config = dict(
    hidden_size=384,
    num_attention_heads=2,
    num_key_value_heads=2,
    bias='none',
    init_std_down=0.0,
    beta1=0.95,
    schedule='wsd',
    decay_fraction=1.0,
    doc_mask=True,
)
Each number is 500 + 50 x the weight over its row's rms, rounded and kept within 0 to 999. Layers, rows and columns count from 0. Numbers have three digits each. The size before them is the row's rms in percent of the matrix's.

# layer 5 attention output (transposed), 256x384, rms 0.115, rows 132-255, columns 288-335
107:464493485437492501527562500543474634424519505534558486495524462382581489460465476499435475539589511492488503486486520444449459437558503522427437
107:461573467514482460435513473449480609428475455499525567562455617428468536571486431508577510561485543560642439552471423467635519502442495499497479
113:518557601463540397605526385427431480478496408497557417469469509478622458477494452479515508528456434500430550537515451533478531466432541524482507
116:494560583522431561577447423466507547483463498490432437444562545410506485495552438565567473459521457502505454552490526562478483582481477471518406
116:587483479495442531493461644516460485466523497472489560517496582455536546534461477531536582533428581412496491505513530476603451499519508552440507
104:527464476473507510470431568485451518539491502466453507447539405444472430522509563477523446446466530537555466499524583492508535615482510536537575
115:524478538592495568518541485535473495422534478509554466501513533433527523539434462447442519551492503452484538445471496512453510505483549453455565
104:451424539517538572528465528490528403520426527435452480561463535570572412448423386469447523550488455513513550573389480521495463490525525489525458
109:497499489536445465564395513414466474574505495547413493489540501405473493528468506558486542560483484532520520516502485577433462450493511619499532
117:454531536504418439401476442437518569556540532462446560554532478510498497487546523510525435444499529380538560569539524415601478519490456441514573
114:475445514583558520573565569418519545605439522526490444470475468599522574474535450465546559538436535546499456438510546566475479497412406502539436
101:362467428449504571432465474494549465510537528513521305592427412501506424611554453494458531567573553465471482450516584523509465496475487533479460
112:401540469455429448521498471530454407553525429550468466521491374404461549480548506487549461487581484561434458489435490477460556494444464442439493
120:556517505502473464467490520512513432473459585563499570480528559482565594594483450476511460513477544523487522509487475561582456489482676610525514
116:513469474508576466449532566487604544501576569648421529587433552494469458481448492561467473475509606557433483477560506530437520450551494576504559
103:514478550453544580457541478418561509570509493513452535573587439514540445532530508465417488428548412567601476447442656449451485510450532463440486
118:503590466474503540512526456566483564464519338451473414449570532485517507546591457496561513512547509519523498460434492494545490515418585551487439
123:503491505443432505523481411397565483438458589528431465562451473513528542449390475498396497536554555455439539490513502487445468542520470502525553
112:452564494424492567547571476459540483460435494523571447450454558469628581444580482515509517515410503530654483510519486519456546633504474557486502
110:542518560538530567366530343546562510496576456499495559545473550514496431545492508546537481475408524522418556550490481465519487396487455552479483
106:579559488523501508532555520558394537503449517491541489515526555443475615546442464484471505478517507519533537435452527578612486579431552553542483
120:587571505447516463486427450500490533439566493512484583370491534459458540458552502615513519446475511483472503497476510488578590554604514543469524
113:472566456586426414489421534516504494448493493497551518519500509448461581552395515528441433468465528417440492557413600504475492536563462509546525
093:456476576544557510481471508534410505422494393499468513430533522410533592522567493516415428453464481531566502448476520568459477510448521448422511
109:463436502523504548427508514584525507425525496420521539391539561581455487484572467563559435554431541517509546550551457570521426561528483539537544
110:435498554496488500469479412453499480554496513570546516433513449455526508545477496510552503641511455519531494481490527499524580515512493535540485
108:535499439468561563559482620471485541513389516540518447652508528541525494506478566478502469475482467522435476501455530496592475563454511499453437
118:491512569459447509484441522433468409540599501464511485459431469482493476497584457490502498547441497493445459569563453522458431538489526559578485
115:401560527491480542501464484526519539551486416438463420462463406490514503548544488541543451377556530600528510500492508465569499473530502372485442
115:581515507471554466499514536487509436454492525446561432499504453577533408477485486410490523604476433467444501541563543469518427483539486441542491
107:506520559446516516516441477402575390464492494403495463532541571418428487458495548496556496518550469437489584563493462445515542464485559426598525
109:495436532508473547433556521499464535489577535561449553567487481424546513531507425553522499564532529529502477503464485453584523519567473380440459
109:531545471522457455532462468565637468442488420489469571517467508541426447528425492413471471453498558587517445480504464495486475502590483589558489
112:559583514515513481512500567491526547481504400540550549508456602604511520553461465485468517513550513456543474504498560533477546406491515523508510
125:416434590523586513520453545494552519489458568539521495535490529382396489547522527528444504505437571459493447479563457465475504441508428494513490
118:542416408435497425569442576552440559427514538538477482474513472456551390519520486464506528498542423496584518357499430465607512397501491477475471
107:448520444490443395474515453489564586476464615522375467541500531532555579445490554398577442470563416534555530458535488451502528534554406518589504
110:515569476422554387492479484545457531455567578571494536439481549470424542497429452492470472547485454546492450502552553531469500481549496545460540
099:459514483538538551511533496592499596460357547436551454454435518470529487559493498488476542563555601576498583538420434409540480377519609483523517
120:567541566519513621498507553401495416534514486519497554570486567623491528445465480508410536549527582510535621595454516576598402527482526461576468
106:566406550417474484465498472460478532411515431545558510596511412529462544438525500434536411518543479532528454457401514442486521441498531466390526
102:499578467538464509436518489510549469449503581492450532594465534404408506601470436581501455520532464510552431528502441585527505569483493583519484
110:551470387370613489519546545539403422430519590597515559535505444490505467519541466475449547498483490540534556504437514459483594484548412555465600
111:447487479536475477586504530384545442536413613544345452509468520524554482438582535538454524460653562512524454503565458460501486522622518435441449
106:479516458501483380557537556448564515468512605479474444550552454513560446533503425519493455461565540507483483523501427470553466467550456514545479
109:410524479446421470433565605511503524471457520556513494476528514508499478479402575543501471493586433597535437556466512419457618538496482517488584
107:484490472463437381559455589445475502438514503462529532490501497482566522548514544528537454476629504533471497547557509443470464457468571405616560
113:507455464452550379521441576505438528485481475447515548536482522474486519459521512532460517463612483476497506492465496514492503482574452470480556
111:517480624549549508536508440435545449460414454504542581570465488593529452421561491517455450464499561483499581534604540569522452500536481486459532
108:450517453524632526550533400498505550505440561508515442621452481521386631464575476552520476472615495569453366493548418478462549467528592426526526
111:503529586441585553431435498505531403484546471459447512426550526505364502516645420531483523419480505541475511644463521539461507452532457505449498
105:501488464508376449478600499541522455455497450459437527460453506549472490513500539468492511496405532454434476511492556399476464527456560536573516
100:451527408548436537405464499459491567472526460540599564572446546541474433497526501450535433435561378427589488507456582523533425502536528499506403
106:517508471498547474542530432417488538519465428500467407574391509372424436498444521489533470464517568470494455480474531516381515545502591447543539
112:454490492545453489518531603510476435502535449413563545523424528528457562502482550511483509505471656468457474493622534429614521416459551517525592
113:484453486451527447483483529603420504490490447510497475477492592460551427509520424485518547536509493575550475543486502509512539518545450578521495
115:440512468544470557510525433426582566401436507534590523489507469529523526538562573474535452455531517525521518469481498553507508521487499439490499
100:536524479500474427510511466533465539418481478419540445545488506480482550504476525485555425514525476555453517498479529419507485468503571506457421
102:539520422458459435429480553488514498317484551525481509507494533478516490475417517579472588460585485515474439495552416466454542452523494544403430
113:539548473492522488506537549552486480501545496560502445490462520503571495448564565476520435581460490588527471451505428502522461554568445464422418
111:517526501505479422618535473366484589541536494533536451536413536549505582475444526533465529513597473529525352387453531488397522581461440525484465
101:451476474537481525579590523480526559609473509458471437602523394553523528559614550440570548452526499536451504479429533473554510570423565391555534
117:504488476495668576446505434578535545460591498474517528484503533549490508530525448531466538465557485413532523514538455516506447434498537553404556
102:622491569485518514578483459408546566575429470551507486470504395422516465485575493502456528500595429554500430454483564521456542503420527558437455
112:469452522496431497444573483445536494435466538424531480539498465525588478539477478507525469463431522494498539502524523499537521508468535564477521
113:494416480506504488459506574570478515584517441409537609471537520523494560460507613441499528426568519470379426490569556561522589405572576530533570
112:524474564505426523458449535442547470538475485488438486518472459467552463547480530489531511437403570501494459451458536436534430456499422523522509
107:536498491454541414535504463480612485469510471557592438440426504489531569441436543428470545503663505522506380469460528489554480537474511515424517
107:489476495474555468453413381448496470424521557475651581520542463490590415554445473534437483541459479511460619495549597574492410479377517581543483
111:471428489531576504488449550543500494533502421507543444418556555477484509486522475492536550467453546551475451402474638563447514481545509480488513
102:521440461448490482544480429492510494488529486495518426464491555525396472574473480513497548562507455460445395541533607529481437438505569460417443
101:544451422543439485459536478540479463505540527484540384498476525491588465484469465556507540494522484596526432459528591436440504533539501466530579
102:464397475476488565526453461475495518496534447545568464463556565500433331518532490577524465519470422501529441536484493510578502579554484596420460
112:476573514527471579412463347542515475610465571519486437471451573445509529451433544549384551434528438623464510504413533520481523557468404526530502
113:509565508508575487543470549464499476567482462536507505465588516460613503433527508518572410557436499530546524530524489534558539549578485442426401
116:533578516456497518457491524605574573454423490521496472440596426564449509438517579490471497514491548493494505487511531474546546464488469533442558
101:536576513460552496549530554450497507534566536516337472527419484562462472457493470443522452518479480511539476517480481461488427479551443500551543
112:464493516503517530510502442454429534514553483504542574523573536403464444518597536542546560491574596476548535540433542541455585481505512461521512
113:485558471422479507532532412403556560436568474577577451518464441464567555559482515443506422491591523562502511459492476525465496555447479588465413
107:501438520532405481502640542577502445398534435458503485454423568502634411562448455502520488537493470510593543536528532516555439567486534584607555
119:566497527481447540476452506443463397481500554518509551488512454472486418525487438540455467486458466461476568482583461445481510521487521534502579
112:528529580549542500552545442523565415511425523452376450399516489532552489466485547521533558573481509568524519515479496526512408494528511616569451
111:486522419431380454460443569480474439420528484478406569501536472453553540568484520555445523587495492506503528484425495438497508495469354574551500
123:458528571507496591563560522507431513465473484372480461533598445533515502497527460526475417529500535477450529524504475531478522502467442493493435
109:541485443533540567556522526543424495368533474450581450493461546458612467528486453479518494515439505548566655496505457541549480553525546515521505
107:494531496581493519438558495557510503562528358354404480475557505432506466490496470467438536491558449523544543555543483524519487592467522491501501
105:461420517573472508432488497460574631503536459546469460522569524549484508514484465509467473510428497552473495512562522492549553528543509476543461
114:566499466506493448596563490533517477425567512424574537514442521651502531496465512492510415471542525460512519503528453485545506513512550530575546
108:549499463432523509414528492502453430499494583546457550558525384462508470562536490523439636528535486480568551446551498481465503443420525503440529
116:455454528533531589504535479511506517507483411519529396473470507566585498523428442468451529440550499627495421485429473522441500624468582542422426
112:502484532543550539529472444517527494533513457539538515485530468476437528495606510446484550473523449534480522472531570550505537504498521474460519
111:515499466520493627508533593547562543528521522513424481463498508461505502474456408458593424565447550562524470541428425434441515529519490453439406
102:478506455496519472476484423528472490510577514527412573452490549538546602510487527467422568526558424627629438440562550485524605502531452404538504
112:528552458511450498457511500445522568524558534592441505518516496519532472567551601519512513499519436496500532505443563561566604494561651489492507
117:466524482570497503636467513470469507434555566485533478500470528445542629505544466515502429570536524557474431550520442580462520565566544434497510
109:452596442492512507458550506456628535459512503533464505512510542534440514495550542546489454427485523565547522526512508406485522473542536449507444
119:505471487601479517486572495505471436534583500528417525399546510542572534427546519463516565601449470498532532531550472573396534471483563500433459
104:404497574594479548568477505519480477531512585576446513506576555483526464419501475509445474525470533483464486475430525548444554499473547493499434
118:504465386456504504512500513478529451562526543486533522538520514574557443512438501555502454461546435431463470498549486536551414554505574500486470
105:571519519521442538465482464537498636444475563519515584505657418542463456467409489549528572490569511440453533492443418502525437446522521481510426
120:543490480457405529526593528471602447396544450487506535422427465483517506584590472543568481494526525567523581531541498493475436495515566494551459
109:470455519589440511456611587488563509512443566541435512573532527555528496465488630413564585552437526491484532490503482466520521498499495477577500
102:483459482447502465387435388481515525455552607530595488397441525453541476477536464416493539520447372464527549447490510410514496516456513529553570
122:482542471398544468537458467551446398379483438461499458580570496507552526556464509420551524532372444481544548427524574443501520518487392467561551
107:467514428572442541529511520398490558614498480551482541444495549443535541510530467477499492521478454490572541488435463478523444512459466441549404
110:448514529450456445511593539565459480498466479533435527531476535566490475420520521522495523461512495471564570568396540504434467475529473509535545
114:570567499497566577542528550600426478484492456423572413500536467470506391488486581401513493506483545418491486504530510525515570488454539435514523
119:521534503506513508538429485508467475614565494539469475544554568537521406526589560451500530504494448512422417422424592609502601425474556512526476
104:466497474558441465514577528486544516581518486368463552505488449447602651462561453451459526586470529516555537546488460534425524432519454448435467
107:405457576461365468397521536428489556586517459520454571388558526524535539551525482560519476470435486531448479565467512419533476551524473603494476
112:628574483506477558496511462524517500573505496499513463391502556507460451447477458546455557464486490525533522587601492560540521615504518441531521
120:523523501379556447476458551520501493561510442562484512405481439501510522533492530543441533520465533507539492595539539497443502488499436555484563
105:405524567453494494421494363565456422562480426508518496540519527374484525606587488462492489466486407448446544459416528466577559438441479502573514
109:605490512564487541513537532497520447565468485476497432489430463533439508514446469476431441465499505469426566496549479559545470489498524510448439
104:488517534601347534492556565514517495430509439463482441460484547557429506526447481502488487552475469492593429457520485466570585586479544587539499
111:448456512421463507542535502540532538492519433449541535490509472508536538498453582527526554489445528454490534499491575460444513480533382447482547
117:468431504532527552496537589453491425443474618475532510640500512473476488540483506557534509512466562513502591509476595595564488506555422488516442
121:529440474568519540468544514494466531574565431448484531446480430552547508482474547488534391567497512448471456502452548412500528481441485403483520
120:562478397570473450574452549478506532453486549515442524496466504583468536447509552434600563520582539438450498425446520538619502491558537404445432
119:443562516456549402538578479454466492513443528544426511600452493430451502485583474495491506447583518489501582494491516658396463427491447550560492
112:479475562432464505451511493501459561463419562501466516598599421412470514479452458446477452527454529404577593456437448401544430557475436459556540
120:547482506466558453439500493463442485577517499497526463513534653479573510510574462465553514494550519609523471513453497482521544596508481477433496
120:519562449546526520475501495558525525513388442529440537536549528495401487505506480449507557473477425530552470433486475546504491503528475443502471
109:501454469520469473544512483470554507514515494537485535482446510512474491532571393413528513462521458493526485471508440548524544535593551352459453
# layer 5 attention value, 256x384, rms 0.0602, rows 133-255, columns 288-335
102:480392465492536481567496491608455485534516534478388449557520402568470425505512494514412453438481525558354578456498609407521453460515445449405517
111:471419453552470519472413560550453469538482523464470528522524495549445493623488475482560471495552556515414434555570439459449453515524492529465486
105:581480614476503477409424532491538591467432546509499395609459448550580467486593536482499477465553589519471477530516454389539509482514548541477474
113:491467503472434472500505579473414611497451458579445438535496493542551494517514548529550448457565585440552532530419520571459520496458512422598429
102:496512494545399501546541463573541492427534510446453452567544540606522540496428481605492534466355538485456399435394504458516497538537393494464462
116:522540573425491532503428493583432478516545480601537492575485501544463392443488477528499502512480469504431464501503521478539578513496505540510513
106:533522431492487514526475390515430517449432550578524569440500478518503408469581508636641478505524513490501527476535545490477521530463556457511475
105:496503461472469544527509600518564529464442455376509562449342468465517513425477544445465440531580570547579563549528488436461634475538507495457577
108:559461536570460504604551583492500470480458478499492508453560479514443461448460507434522509415593525513488471463477435517457579404608529514556435
108:490544450423501454411487513556490530580460449518498477436504544592501493530456511520436417453506450463457562470545411459567514478384512577442450
100:531466515548511454463534516493517567537515485541519475454568490530433603548604547527495515481476536424526534528510458466494552411526377499413523
110:532531537572479537564444554443580476529478522460530526482544643591519514509448505551490628512443442510527478571416544566471506477496476465459527
125:539554472526551454556562517416470551467480403481436442540421527592475462574509503440509524489477522461542548521486477400505543536487466477511475
112:506474457477447466454579490540510463521413544460525484496473544480594454455469508389521558549505515518502611507483561428608526512450468526554402
104:528571510551441420568461552478566570497426581541450447476466525447406481433551497503506361487466508481515484537510459458519487533587534515475474
106:464428508549452470462501536412462489592498603577520529516410538544497485454520549531439488545460481496463521524546505518474540570608467460480567
117:521520525534573496543576462497486494526528434386520582436456542556476516540575472526556516458526455479596432539524474561587502516475452512497480
108:477537523510521491491483499579431583541513459426517566564486522459455558519485547436515538615538472496403479524463529525559546471543518550558482
108:508452409532501477531470490373576517481396593529508507470417498490556557471554480485532479598547449560570476465527524459486479537552412476521435
103:538464439557495573511551548471559535486496509562463546530543441471417505463516483516447522468443562482527493547514557408425508448458456440524573
110:505449473541454553539467535423503491613531492387539383606439471451533573516431453407492447547488550495532510427515459492410506436478540499508525
113:590452531460508494487457520535509528534547459518519495539483441539497411415605478492501507495580444573526358487568487480474591460422467561513468
097:592506510482585499496546512567550529571493495484478533602428436572465511534498521481411496490543488536435563559555460503616518559450496498536522
107:514546503544551507493563422441475546505497468480561420421516465512578610489476492467486521557570521515539543495497540495522536459460481462500462
108:496576496453445491472498535511562495424547405505484501512488507526495463568535544446514587502555529452529462462513504471438552563541523415505543
104:492484569585367432418503403482524483479547524457407492497445531576507467507537543632565510531369517555441514552464469485471437471510547500585568
107:473509460544510479471445556478472565457543480478445543488517499516428472526478497505566484465533483524473508448497490519484564467513441440383488
104:549498556555501500410473547455579453528524561524409531493603529408501559561443541454512575595574488462533508553514555465475566448477499601503514
108:399554416563569442463488519505543536496515517528441470446547425504482428503521433598634414449482551463529518488503462475501601497552537480513609
107:562566463479557521452495496590455582468399420495543468435503445522585524513498396427424465491487500571535549478475480485508544496508530429471533
106:487548500596477478582600522371491501469576514396576468487527479491414490440511556414459589409590601497520534537522437597427492477429626552519511
107:552516530467493434534509475451514435514537550487476457573548558522507526513589516503535530589577484430497447487522495446437503540545505509436505
105:416498489434435533492483541515582466519460497463453470380519476479539458480537566520532586510452520470494503513601453425547479531539440517570518
121:529517459491442499431535445553442450439488458469588514488511457538511508513487520494390481438513493565543555587472471599539515515514527505566521
109:418524517550473535467537489418432415497394472425514423558450533535463566429489571541493446529541497510479501501532533558510460579438421527544524
105:493504556535442495558476452535488473446551444524498560401481441448392414544536581478444593571458491472535497555482520513566476457406481499540569
107:385503457505518619548514457442560526538363503503484507536619473516458489441458436544492557498534549540481479427469472529437503482514457428517522
102:470402525575452545513469449465340466492561419573458590526473472477544438507414474612520566453478455475498527554504421562621525603465488432405493
113:528424471532482421535509482448527537514385493519499416471474440431481450501499530518598410466400438456423451452478538353497512478498483478476549
103:451491602556578561566471487427461464565458527486502460483379515513563567560482523436469448467545512478550462451515493479608507530532448544544419
101:482465531478467532548457464460555454439522489552536454511444444521454559459599549376516439415479494593465448468556572531504515501498462460483436
109:526551687511471475532486513443585613555511471393505456445513495507555497404470435473520487461434513602467571549596478460472519500525519423579469
112:513448525528487476403486371590410577379466474481565492547573493429432462549463452484461437515483456443533508468430598443542513542440601467518534
108:472486585523577470428459469522425358490426427522487435511443541428489447475511572451452591619488459517561475538526414583481569564432486477562499
107:498492480528518510501399448480467515473485452562420568510536566482460490466497481463525456507520453593520531525483623534495437478514523447519490
103:540474496595472588492475460566494502461518478442482522519511529557500576492514421491553595596421508452557402451561515507438514603480539535436458
107:547535473513421608476510542487540434501511437395562426454454510501444493479489445443443576464477414496416525437500501547514501556395443534468501
109:542451489481435555393481539536459528487524667542637552428436523503571491533415535472541537567473457471596461474478572446543473512460483541472536
105:462487544551527533478516520482423503505548439506574460468538562455548475541432485503439473519465443505419509478541544561457505414535507512550540
109:603505556519447427553561515493463541513510470531551436587591469468493446467480475514559425530569493542547540506513460396628472564502560503493592
109:533572508470530466529578445561477525465484434598472511444544484504481438542525401451471497527513533494523424487466486504500540436434479485519485
101:509576486516502478589401551456446439516534528443453507457533441436392558515400585628497455536463570556421522487507523579489548541513543523498514
105:526449526446395565426438456536561409529430529424477487473442503554560535539487575548500444545491501490420549524459481489534583546465463543615508
113:492464475490552542570540526496425456409462507504540442504539548418505498495505473583491584509509493461564360509587422547429499497510485505495462
111:476501523443429489545402482401514542551420568523489404588455441500472571462550527470447479451558533481408477376501535573539503538560509429478466
102:625518511437519560479463522567500432510535501446517499495537550549433478438481405504433566469385457427477534454486497439533471555479440514453534
096:527444445502430625451469521440544424524551520513487531434565454522577486503574502545414569445547613493558457539450528558546528554438483467558620
100:522547529488417501559521508398427533548544482423485488526579522481509493417483593428583436536600580475520535545528501563547543564485473606543476
108:520552506497469483568486533447563515464549508498422553500574449471465444498439496513501517456513513390473518470487452519569559504434643505517597
107:488509511454531450453489487531494462468443503449499515414518500459485530490497455538497538494358455560506529556588536556513543451462434423458493
101:489535423447507436435561498524521476520494471485497506437488461460437501458456542425522479588532523475490527445593537526527481453597514445551498
116:512485521549471406458523557388534490535411487473467481549514483507581497522520541489503433551400485566527555463507528559510513571517459468537497
104:458485485478439443504566548586493449463551548443441451492454506609489491469482502543576576516459516494457487566492471510566505442487591563510569
108:470544401569498453489469501538531485448483445480508482456513499450473584581453519534575558408479499511517403502551511554453515455524431528481457
107:465572543523494494514504438426504361426486532492567480459525468474571518530492420580460445578473490515652474492512425510572517530359427435527440
114:411415463515536510572531525519557480506565535470442576436469573595463495490473528529519477450489503546512487526528432534527505499532545574502485
103:512455501512513570568429471448442524517530505359445597479593519482509458525494436520545588505358430521508579526535487445531408506401418463497458
107:539517498513505514542598546578496543586502491450496457492519508517506546563548465548492437409501497622474544426499453418498575530568443456587504
103:504502570497510554507492499476524508472472562500531558526590489500516583477487475579444536563499545558538597545413387482585458527449434480618502
099:558433590444550442487555498503516566456480442498526522521536518464522529458562524460442520510438682546567519555482547523547594526489449494505476
099:537510474464583527456484421490524490475561519497469575490463540381471521516388494553426443463442469525540482561448562541550456481544423559484495
105:501553539470492562511502510480418563443479486472525553472409444477496624413459591502542518548512480531441579520557392476478512514523416511521528
108:568495486480485417587485542534517486466534551482558518560567453480531490502571486534504500551488514415583506473568488529399474359507586557460451
108:528488481536513503533523494505539514525468424518560493589507528416552562512491446444478568514593562578456495516381594459420518506521478542468589
111:459460575513466504602565519444454559419615528476608557608578539538528506563499461510588539490411445515496542522430510511504432551516544497526564
098:570501486473431400451506475499474533489443487418462521448546498512466552498403392561457485492531486583520550431480560547456393482515622540427531
115:536591535452479558568578590526489496553481546448514496476553422519450451539451486470450493497506480556475463455552490477519478542560440489464505
112:541510492596500430486436543466508519591541477440443510512507541493528466519568462491547466495511506425449482508456501548478471521485470546467566
106:447554569529492542486453458525547570550483544562489531486556477482458472480471439530481477435573493437550442452421496504547474428458458394434523
114:516552502518539525496440483525435598509411470520571493517497616580506597559421522468504498543476433460518431540555463524522562499538533503459428
103:474481425430493511512570485472466451467418499581593533434490508502427426485615541509566540546456456463498514425507507478504503546571512504467489
111:434492540584513497559500415511552504511457549481486417496425483504488457428514512529571548468585553432466458502466457580478541533524598463472475
117:554464518497490486522457539551581519511525489492582521485395503449433535499437556530519550511581430484494390450510478347526467554569516520456541
110:554538520412530468548452516588502455507516517612438495509542535510459558501518511473415530479439540485569445523547462549519521539509432462452582
107:509425416481528433547518514507486505443520467527513499511472522481451523516537440473438484502539489472515428507507552488486523434446421533432527
103:577505572579534496484430424501518434549428570436564566537449504441448470518490517494522467489528537563459478497445432471470542443537448476505484
107:522520537539466465451502560488543522445552468497467399459476573371503560581400493498510536479490474520452481446542537531429628556465534484470400
109:462492535559505581585486483485545568566521480500465438562482553569533484544543510444613510474454536521412492602524474476495380508542548409586411
112:550563444398467487517436506546509475481533573453523520462569517402466539461495483514622554511416556454456550534582478423557439466545427448449538
112:558503509433502488511471590599494516502390539537516490468418533548517522540403448535448468465444401418582516518474410494510501402501504538494479
108:496446551512519517493514442504474536469406458565424518475611573498447501449519533532508540505423543418512468461415485448543579509610567474469542
097:516525565560522522651466437453506512511575459449463568480574482420476567380512472530348504525437474418489466522489491563493494428378503521411534
111:437417516458470410493572620496457521445503412496571550452526464485536521458448491522450559554398557540492476523473606478404492457469434553518581
111:545470489458476405467490461565491521459418495493525465544542435536451527483449486351441501489524554421508501511503518395443520476474451548437536
107:512455481451537518456428498460546504583468522449442510553542487444526452449456493424433416521545434562490535548459608622466570550497480549510434
110:507406464476587500501511494566565492472443444539568563569516499483428457521559510476463512371454555452553456526458506498538470509420463524438504
102:427496540492507358473515524570557579424477580503533554455394570495450474546413502526492473464480488528482471490518537506492441585566530494537550
110:471567560472500540426536500464465532453487481558561431497552528492554577538448412531560412474502494493526510603494644465467557545525548521504450
098:399477532551498461555624479469475509450573455475565491461429481480552461468430466522583541469531519481564541486541529476548541533401584493513573
114:572491443555527436480501485570457576535447563575475528533573590438498465440491585522530532475515548459439505504492525494504472511574417516385559
105:520477526612579457405525468516498560515465471600507491552489444493454434564564528535529465436504503448498556527413592491512411451556537554490521
102:461448504545539575544553518542579501514556380448394512562557382584498528454567492487458491420454509535594516540549470619436479518493413533403449
112:426441517558514512572477542488606481601589416561497388418410481541483511425497483486460591504581534574497538500486492528487571495541548575487455
109:493558544530480470460493553639496455460431412503451532499528502522468484566491515562507505463515556544464602562425501544592452519502526513452562
108:504523534493496576485471584489502539537566577439516512479481513455478495584412560579456413429441470391542517520521564500528492527471554531491500
107:543418530560505489477424494466473476533481492523481485522634506533528482491442392473542500538423486597447510454483522509510424508529504467535550
115:446496473533425462399584554407541505416474501468593554492417489567508560522506422492434590489545531524504489486598508415455468539463481567481550
110:579510469504488395522400459589430508479458549558584482585606531502427438561488486406439450484504507439436524502469514540577535507492550464487532
102:582514433496563538480468503522542504487460566498472503453511459496548488454586516437494595477509414500446411404520435492442572498466438439486531
107:448473433460529518507547544499486409447468490518446508613530448483455530556420561485580487538436431546461524480507576451541403425530445564454464
106:500519543464463585512468448511443599531494525485472544559559580581513461522589594507586579624481424576555480466466519471570499547492438448473501
106:444551453517514511521483543461481577470437517559478461505464456509500553498460628480519545546511621505498445564592486532475567439577516510455419
109:548436584470458463495435510447502423527511551544561484434579532519575484542512458574457512507483527529514458503395430453444590488487495485574489
101:518490504543454497578480472486505521541554472493475446549523383450480491470499524522492409466523532537413510548494472626493506467590406479438513
108:478494533515501445516479494555461645559594497563497401492501489556537430558529505500492475399543401437491538508563488549523505466399528406521518
113:466571538442440419470570435466457611528496422505548448378518498483564583486452494554476451473623474495506519515524471462463475497515528554555566
116:573538537409453474580501509471556422475492472537457507475511486473447475437433442569480536393470447559493504440452424540496522566413583482512535
109:537514583440448537517538521401423431433534474443498489475537453538553503513414507463451438510483515515499563579437509510499480517441404479548490
113:490477476509459505474471627623542455533457420446605530402470535519463512550550551563530532515553460578458440557475552432440422478525551526452497
106:501536456619428483603504512459471446453407511559495523428479547486453528385520411502534610450522477479574512546497474611493530362499619538481447
116:465475421486518505435482564503500535516570543510595608593465411473429499512502450522464544418488454495462625555548577487557484517480563506419480
112:421476596508511533507558457479552428500518500549456450492478460602527545581573499589501501549453551455448531485487567438585452514455506495543526
108:562538468521555497589449513501492477521488451472523584561505552496465498476520557566490499571487541543496569573502488508518405475472507494539571
# layer 5 MLP up, 768x384, rms 0.0783, rows 0-17, columns 288-335
093:554517496482563560563428426482482552479540578523512465554390452507387458555484511469488481534534480506490640458532559472572537378365476487589529
086:572510494498520422513538495519509494439550500472386574517529495462502548392484522501591507417537523538492535571458416563543588530500529539401458
103:514518586463507559427507525453515557631490546505498523619487464502445452491534599425443517449515472486634497470449496482434504508550482476555456
106:455512565599474516556544488508502514485542474608492523474428564561506417539545545505531555462457557432473415494469563475572512453527589471440504
104:503484500466499524571592543423524466563562474529480518508466523524473513431588518430598619497451476483609565594497443549502547487559506475496439
082:464497470498453524444588503521515520552473523481467482476496483508509491516522552494476532514557476504449478556458536472505503505511557524485482
093:449438458474526541533434554511539548491519642538592542519425568517537569508498522600501457491521516532489490534452534506512351476522466465462452
104:486622540434488531482498506623428424567513511558516548480507484517472454539477506500465569473624475566534527430491480516499576548515440534482553
093:459470539588564474379619483560588427467532481400516548508489520432471463483494489514434466503448443503524576539593467442596506485520532462535585
092:476496521560428422473478498451467504459601456491583484523428534493421572616470520447590560442541512430553473526453445521505567534445536540496466
106:503529435456503486493464435475588556528500507466442506569469473435531493575531505513437550452493444522519473502461546536427462440453566536519472
098:458506546415492505502518571488540470412519624536558509442538475416565582451479440593518450545405492564524550439459399488460477500499506466535454
095:545514484492576539514535583547468477437395483538380525477430481507539389443570511439607577499459527517510525457497557429585400487483529434512492
106:523426545512431483467464382464471533447470531551544428564461508557493429497452498570393525513478460427609496523490529438528475423532485492561604
106:573405560493509468543458520509560483521423573431435467412485423469482452425453514465513590433444531464499506518504551403501523459543504425502453
100:430411496507431516494456408518512547485564400445385500440440484473571538502569514550490498419526551539480502555525457528537434495465462461434494
091:508531526441577491502451484391551536514493504566491485496437535611491453554470529440469534475534443409486480522572447437448538494494530501511420
102:481424518421513486523545585452401496551521521503499498565564465561507500483611500517556466598517602541430541478485433471566576522454474433533461
# layer 5 MLP down (transposed), 768x384, rms 0.0797, rows 0-16, columns 288-335
092:469511476500464406553553509519506483499519406508454517505590506409569500482555571523521525490577582487434416525467521459468468542574455474463540
093:517490491454428531593523458534499482572498487515539519488516512465460495539489530420373588503501570545467518410472496436495484530531520507520439
100:412581496535459551565406460483526506482480475462466516518453464552379518588476458479487499618449440440502437492533468476656437571488475547471452
103:443463466433498497480459515544442484437483499486574441592579448509475490516507535516456498438601502511519503516513515545426546500556542532491489
099:501500426491480605472508521470493499476400449464495524430520535508468482524489527514506494550547487548411485405568607444461465470437502540569552
095:551484576557524518502524532508550578513524572542494491614451556491478559375518505496523451492470467500520466473503476501513531534508481452469474
097:557476469455494405510579481413530485518501499514424504474575378477451453528556400391485539470557460520546583475506463532413495431518502554469503
102:508383642430472538443550445452488628401469474483522531555541499477523516549480539541401508482373522474537549549374476494515465506502606455515526
090:458466497479493521565469511526445486529514464525561507513491465458509540558505562530520570461494492349546438461447515531460576491525529446412467
097:473495487473484497531480501490477515619469483506410539437517460464504441509507483481544386616519529570467434461435460518543535485534520515571560
112:519437465533588508476439543534457454575457476481586482491428561482464463364509520635459504539576501415434611434467561481465447499527410558443539
106:568495473497544483490559480535307551617471440458445526486458521494470486565502565409547583566536443428467578528563666486504541490473516485493525
106:537493475552553458504564490457480459589505522503534496583533512509444605420430518450506574536432452524515598495554433535480481467492458561467429
102:510470539482514517530568544507519449427649496440411497517495413549617528448467564445588460523502620529474537500490464455447422538506478543458499
094:507515481586497470474385476457388550559530646570474574548489528529430438571419455469510527534529508506482530473571478562466588496601471534524557
106:499558458439563460569488516486484501432536481559626474423583487450534488511491518457554530569560466429493488454502570483546580561488548461525498
090:500434466506503483465543489534477487529549423518483488547518528493514462531527528586540567541536485511414463414427579461469443548531547499470622